python train.py --n_head=4 --parallel_block=false --optimizer="cautious_adamw" --beta2=0.99 --weight_decay=0.17 --schedule="wsd"
Each number is 50 + 10 x the weight over the matrix's rms, rounded and kept within 0 to 99. Layers, rows and columns count from 0.

# o: layer 6 attention output (transposed), 128x128, rms 0.0832, rows 4-20,36-51, columns 64-127
# v: layer 6 attention value, 64x128, rms 0.08, rows 5-20, columns 64-127
o4:76 60 28 49 55 50 58 45 53 46 55 55 51 55 53 57 48 58 43 51 50 46 59 67 37 50 42 53 47 47 33 52 50 38 64 57 38 31 62 41 55 52 68 52 50 43 56 36 49 48 61 50 53 43 60 55 61 36 45 49 39 50 48 65
o36:60 54 46 56 40 54 57 51 47 55 55 58 52 55 51 56 41 57 55 58 57 38 52 45 39 34 41 47 61 48 53 60 33 48 53 38 57 49 40 33 63 46 62 51 58 46 46 43 38 32 47 43 54 51 54 67 58 53 51 46 51 40 39 53
v5:59 43 50 53 49 55 63 41 34 61 49 60 44 68 51 59 65 35 52 58 44 47 60 53 54 43 62 40 52 39 56 66 44 46 46 55 53 50 42 56 34 49 64 41 60 26 55 58 50 44 51 47 52 46 62 48 45 61 28 58 54 43 51 68
o5:72 29 38 57 62 40 58 65 64 37 47 48 50 35 40 37 46 47 50 38 38 56 67 51 54 45 58 43 49 70 54 47 54 54 33 46 39 50 35 42 50 62 58 48 44 34 30 55 51 55 54 50 51 38 36 55 51 48 56 58 54 55 48 56
o37:40 48 53 60 52 39 59 60 48 51 48 49 39 44 32 39 39 62 46 39 49 38 44 46 49 61 57 47 54 56 67 47 50 61 38 46 31 27 41 35 59 60 53 43 43 36 37 56 45 53 75 68 37 51 46 37 45 48 55 50 44 50 48 61
v6:55 49 52 55 32 38 52 59 50 37 47 61 58 51 33 54 46 58 43 47 51 49 38 56 66 63 44 38 45 55 63 31 54 36 41 51 51 39 65 32 41 53 47 47 37 46 48 48 39 44 51 50 34 53 56 62 53 63 44 21 57 40 71 59
o6:30 66 51 51 58 67 45 46 31 52 77 59 34 40 44 58 61 35 59 39 34 55 36 50 67 56 44 44 36 57 56 51 62 51 54 53 60 42 47 30 57 59 41 39 44 71 50 45 46 27 40 32 48 46 41 52 39 48 40 46 68 48 54 40
o38:41 58 57 60 63 52 58 59 48 54 46 61 51 44 61 41 69 47 39 55 42 58 45 67 57 50 36 40 45 41 43 51 58 38 59 44 51 38 62 56 53 29 41 39 46 44 65 38 61 64 64 26 57 64 55 47 44 44 34 63 53 67 63 35
v7:56 47 46 69 30 47 54 37 56 55 57 45 44 26 42 44 48 57 65 54 35 43 38 49 48 50 61 50 44 52 62 52 56 46 32 51 70 46 54 59 73 43 71 34 45 64 42 54 68 43 48 51 68 62 42 45 48 63 63 54 56 46 47 41
o7:24 62 46 48 31 54 46 43 54 65 40 50 49 52 55 60 67 38 45 37 68 54 49 45 42 67 49 66 54 37 33 47 47 36 77 50 43 48 29 56 79 46 46 47 59 26 58 54 40 42 77 40 64 45 50 43 43 29 51 37 39 55 40 47
o39:50 42 23 33 59 55 44 45 56 63 52 67 47 48 48 58 45 29 48 57 66 60 64 43 32 46 44 42 47 51 59 49 32 64 34 62 47 37 21 49 60 43 57 51 60 38 48 67 61 37 71 54 51 45 41 51 52 45 42 42 56 85 45 48
v8:31 59 48 56 46 50 62 66 61 42 34 60 63 63 39 44 58 59 62 52 33 45 34 38 67 57 59 50 40 59 48 53 48 60 59 46 44 57 50 54 56 86 55 28 67 62 39 41 59 42 52 50 45 46 33 62 52 46 33 47 47 57 47 53
o8:50 67 45 49 60 65 64 45 58 54 56 49 41 52 65 34 41 37 61 41 45 58 51 40 53 43 60 58 51 64 38 53 38 55 38 49 61 56 52 35 47 47 57 43 60 60 61 54 61 61 31 37 34 45 50 49 58 35 49 38 65 39 57 63
o40:47 55 44 46 65 67 53 49 65 51 47 65 45 40 78 36 42 51 68 41 42 62 55 39 60 42 47 62 50 47 31 53 50 78 44 63 54 49 49 44 45 41 49 43 47 65 58 62 49 57 42 56 42 53 48 41 56 44 52 36 53 59 52 59
v9:52 65 50 52 47 45 27 55 52 55 50 43 51 67 61 53 67 60 62 46 56 41 50 65 43 53 51 59 49 61 44 45 54 41 62 42 47 47 45 51 61 32 41 47 44 37 42 57 43 56 55 56 40 47 29 43 39 52 50 40 46 62 37 49
o9:34 55 54 54 35 47 37 37 49 51 52 47 44 51 39 32 48 61 50 39 38 66 33 46 55 58 62 63 59 51 65 51 57 57 64 48 67 60 52 42 47 47 63 61 45 56 65 49 51 59 35 51 61 39 31 58 42 61 59 32 45 29 58 51
o41:45 48 49 52 43 50 38 60 53 52 37 45 60 61 57 37 57 55 44 41 49 56 56 54 58 51 65 66 53 54 46 48 61 39 59 52 61 59 54 44 46 33 65 68 49 45 62 56 62 62 39 42 65 34 34 45 59 56 54 40 47 36 59 43
v10:51 43 59 54 37 54 41 33 47 42 67 57 44 34 48 34 53 43 34 34 57 49 74 49 47 42 39 47 54 52 57 44 63 43 51 62 49 40 63 43 42 42 34 67 48 60 49 31 50 43 53 59 54 44 43 54 40 40 57 67 55 48 66 44
o10:59 54 54 52 51 48 35 55 58 67 39 50 63 45 62 65 65 51 58 59 52 46 42 27 67 61 27 63 47 46 39 53 62 54 48 50 44 36 66 67 49 46 39 62 41 45 55 39 36 31 75 52 68 56 68 62 23 69 61 69 40 59 48 33
o42:48 47 44 39 64 58 33 48 49 65 31 57 47 57 41 73 43 25 45 53 56 60 51 46 50 35 40 47 48 54 66 53 49 58 46 53 63 56 37 51 50 75 50 53 49 51 40 55 34 31 58 51 49 52 50 55 52 51 50 81 41 55 57 47
v11:50 44 43 49 41 50 60 43 47 49 46 14 65 34 48 45 33 67 61 40 57 55 58 28 39 40 47 41 38 41 50 54 31 44 58 52 41 64 52 63 60 60 61 37 65 69 68 35 41 51 56 26 58 50 64 43 36 55 39 63 53 36 46 60
o11:58 62 44 45 62 45 50 55 65 55 61 45 55 42 50 67 56 43 53 49 65 61 68 67 46 59 36 51 50 51 33 44 65 28 44 33 39 55 63 66 59 75 46 56 62 47 78 35 62 58 60 51 60 37 88 58 40 41 52 53 47 59 69 62
o43:31 60 52 42 58 53 55 40 46 52 60 59 34 50 44 68 37 43 49 52 59 50 53 47 47 48 58 47 58 48 55 45 31 37 43 28 51 56 39 63 62 68 66 49 63 41 47 43 61 38 58 54 45 56 49 47 50 45 61 45 48 37 50 54
v12:50 49 50 47 60 46 54 32 59 67 65 56 50 44 32 44 46 44 45 55 57 39 58 55 47 51 54 49 48 64 45 32 39 52 42 54 52 43 67 30 58 47 25 46 50 37 50 51 64 49 63 56 42 50 60 45 53 26 37 54 46 47 46 37
o12:43 63 69 55 38 44 37 49 43 61 39 38 60 45 48 43 48 48 63 24 42 46 34 34 53 59 64 50 63 37 56 40 57 59 38 45 66 49 41 35 72 43 59 56 56 64 61 53 39 32 32 50 61 50 33 61 40 62 59 35 49 49 38 29
o44:52 63 62 44 50 42 39 58 61 62 27 37 67 38 52 52 63 53 51 32 51 39 52 56 52 64 56 58 47 51 31 49 64 41 50 62 50 42 59 58 58 34 42 50 50 48 67 50 51 59 36 51 52 55 48 51 47 51 51 38 37 59 56 30
v13:44 46 36 45 64 53 42 52 56 45 47 41 39 63 60 49 61 48 52 64 51 47 54 65 55 39 50 55 26 61 38 49 47 54 54 47 76 42 51 46 65 46 47 55 39 46 46 50 49 62 61 70 39 45 39 47 52 31 41 53 50 58 46 66
o13:43 49 50 70 43 57 49 54 46 56 46 46 40 52 66 41 48 57 61 42 36 49 44 43 45 51 55 49 52 53 56 44 61 69 69 53 58 46 54 59 43 41 43 46 51 45 47 59 48 43 49 42 61 42 39 58 62 52 43 54 48 54 57 48
o45:50 45 49 55 45 53 55 55 54 56 34 48 44 48 55 44 66 64 49 50 40 47 61 56 49 43 47 65 47 61 38 55 78 65 60 58 51 51 54 43 45 30 52 40 56 42 56 54 48 52 57 40 56 52 47 47 62 43 49 55 44 54 56 47
v14:42 43 51 49 58 54 72 47 43 40 74 42 60 54 48 59 43 37 72 23 47 32 52 44 40 61 55 43 43 51 43 56 54 56 42 54 58 56 34 30 36 56 69 61 35 47 52 44 37 46 57 64 39 59 63 46 56 54 71 68 53 58 41 60
o14:61 36 57 46 50 43 56 61 69 57 27 53 45 61 43 46 53 55 67 58 57 48 64 44 50 47 44 43 48 44 39 49 55 32 57 42 42 44 39 47 42 54 51 66 43 55 48 46 34 57 48 30 42 39 40 31 50 34 44 57 42 56 53 66
o46:60 37 60 41 48 45 61 32 57 53 52 43 35 63 50 34 61 63 62 69 58 50 45 48 45 44 59 43 44 49 35 45 43 51 60 52 54 45 34 42 39 62 37 50 29 45 54 50 42 68 45 30 34 42 37 52 47 34 71 61 65 46 37 61
v15:60 54 62 52 47 43 44 45 58 65 41 61 51 44 41 59 48 45 48 47 58 40 60 66 47 43 49 44 43 59 35 44 27 55 43 51 44 38 68 34 52 35 57 47 48 53 44 44 44 42 52 47 44 58 41 35 55 50 48 57 53 42 40 45
o15:40 46 57 42 50 52 46 58 53 66 57 46 51 41 50 48 48 67 60 45 35 45 52 46 63 56 61 36 71 47 50 40 44 57 53 44 52 37 49 54 56 44 60 53 41 62 46 50 52 52 38 47 71 58 39 60 50 48 57 43 43 48 44 50
o47:48 50 58 31 50 54 56 61 50 64 43 43 54 46 54 52 56 61 47 42 37 43 64 59 57 55 52 55 49 55 35 39 64 51 60 53 56 36 53 58 65 31 54 55 43 55 49 52 55 58 38 52 70 51 51 47 58 32 50 50 35 59 46 48
v16:56 49 54 47 86 65 66 42 44 60 56 33 56 59 66 50 37 41 52 50 50 68 40 37 60 35 67 50 50 58 49 56 53 66 50 47 49 47 37 59 45 49 62 55 58 65 35 42 64 60 53 64 34 57 58 56 49 52 47 28 46 52 57 64
o16:55 46 45 52 62 43 55 49 30 41 57 57 40 32 35 57 65 58 47 59 52 50 66 69 57 41 41 47 41 52 49 36 59 28 50 58 39 66 55 54 32 58 63 31 46 54 50 51 73 40 56 59 29 49 56 28 48 59 48 49 60 69 50 45
o48:29 52 40 49 43 43 51 30 44 43 65 55 47 58 49 73 53 45 54 53 39 51 44 52 59 52 54 50 31 48 43 35 49 51 37 46 56 53 38 45 37 61 60 60 45 53 24 50 59 47 49 39 42 54 53 30 55 56 47 53 57 59 47 54
v17:55 63 66 59 70 55 41 62 56 27 54 59 40 38 62 33 61 38 43 52 51 35 41 63 38 57 44 47 35 57 44 33 54 56 41 52 43 44 42 53 36 41 70 52 46 58 69 22 36 43 57 51 43 51 09 52 34 51 70 45 58 38 45 48
o17:63 50 45 39 40 69 52 40 51 54 64 60 51 47 55 53 65 66 47 65 89 49 53 64 60 49 57 52 43 48 54 53 45 76 62 63 53 31 61 60 57 22 42 75 52 43 60 38 47 41 51 50 60 42 78 64 52 52 40 40 24 52 40 43
o49:47 54 60 49 54 22 70 42 71 56 43 53 50 43 39 51 63 57 43 50 66 50 63 52 64 48 46 59 34 57 49 53 33 38 50 47 57 34 53 51 69 23 41 50 52 39 69 57 45 50 52 53 50 46 67 69 50 38 44 48 42 45 53 41
v18:65 54 35 54 50 50 35 52 55 60 60 33 51 52 49 36 59 54 39 51 26 66 41 56 33 32 41 34 54 34 34 52 45 51 37 52 41 61 47 38 38 39 58 63 60 38 49 48 61 43 61 57 39 49 39 52 37 51 73 53 41 53 59 38
o18:48 38 56 39 38 50 47 44 48 62 29 68 45 36 50 63 65 66 42 46 64 51 49 45 43 43 60 71 68 28 30 38 61 53 68 40 73 58 41 67 45 35 58 69 51 57 23 47 50 47 68 47 60 59 71 49 56 50 46 55 32 48 57 39
o50:51 62 38 31 55 54 48 59 39 60 55 53 28 40 54 39 50 38 52 51 40 54 52 28 49 29 66 63 75 68 52 40 38 56 58 42 62 46 37 69 56 60 71 65 44 75 52 63 41 27 51 63 39 42 53 41 50 51 51 49 56 65 55 41
v19:47 34 41 59 58 45 41 52 57 58 40 54 51 71 42 52 34 39 40 53 49 46 60 48 59 42 57 49 49 54 68 44 34 37 55 49 60 50 53 46 57 47 68 59 51 59 40 43 65 54 69 50 59 50 40 54 43 51 48 35 47 66 51 35
o19:52 60 58 63 47 58 57 57 60 48 59 59 39 58 55 47 57 43 55 59 33 47 48 52 41 63 55 66 56 41 66 46 54 29 60 55 62 47 46 52 43 42 42 49 56 61 57 53 38 56 43 36 64 52 55 46 53 47 54 58 33 43 67 62
o51:53 53 49 44 51 40 54 57 60 56 49 53 52 44 69 51 57 56 49 58 26 57 56 59 33 44 58 57 44 38 53 53 50 35 60 51 61 37 46 38 47 33 51 55 64 52 62 64 42 42 45 50 75 51 55 37 51 40 48 62 43 63 50 59
v20:52 44 45 38 46 43 56 50 43 29 46 64 52 50 60 42 51 56 34 49 34 52 48 36 78 46 57 61 42 52 48 58 51 51 45 55 48 52 58 41 66 56 53 37 47 59 50 53 62 58 62 45 69 43 48 44 29 56 37 40 54 56 70 51
o20:37 61 49 41 58 58 50 59 39 47 45 64 62 55 31 56 52 31 64 48 59 46 60 52 45 55 39 35 43 51 34 63 71 52 52 71 38 47 54 36 66 57 41 36 57 74 62 33 36 60 56 47 60 58 59 47 61 47 57 33 30 40 44 41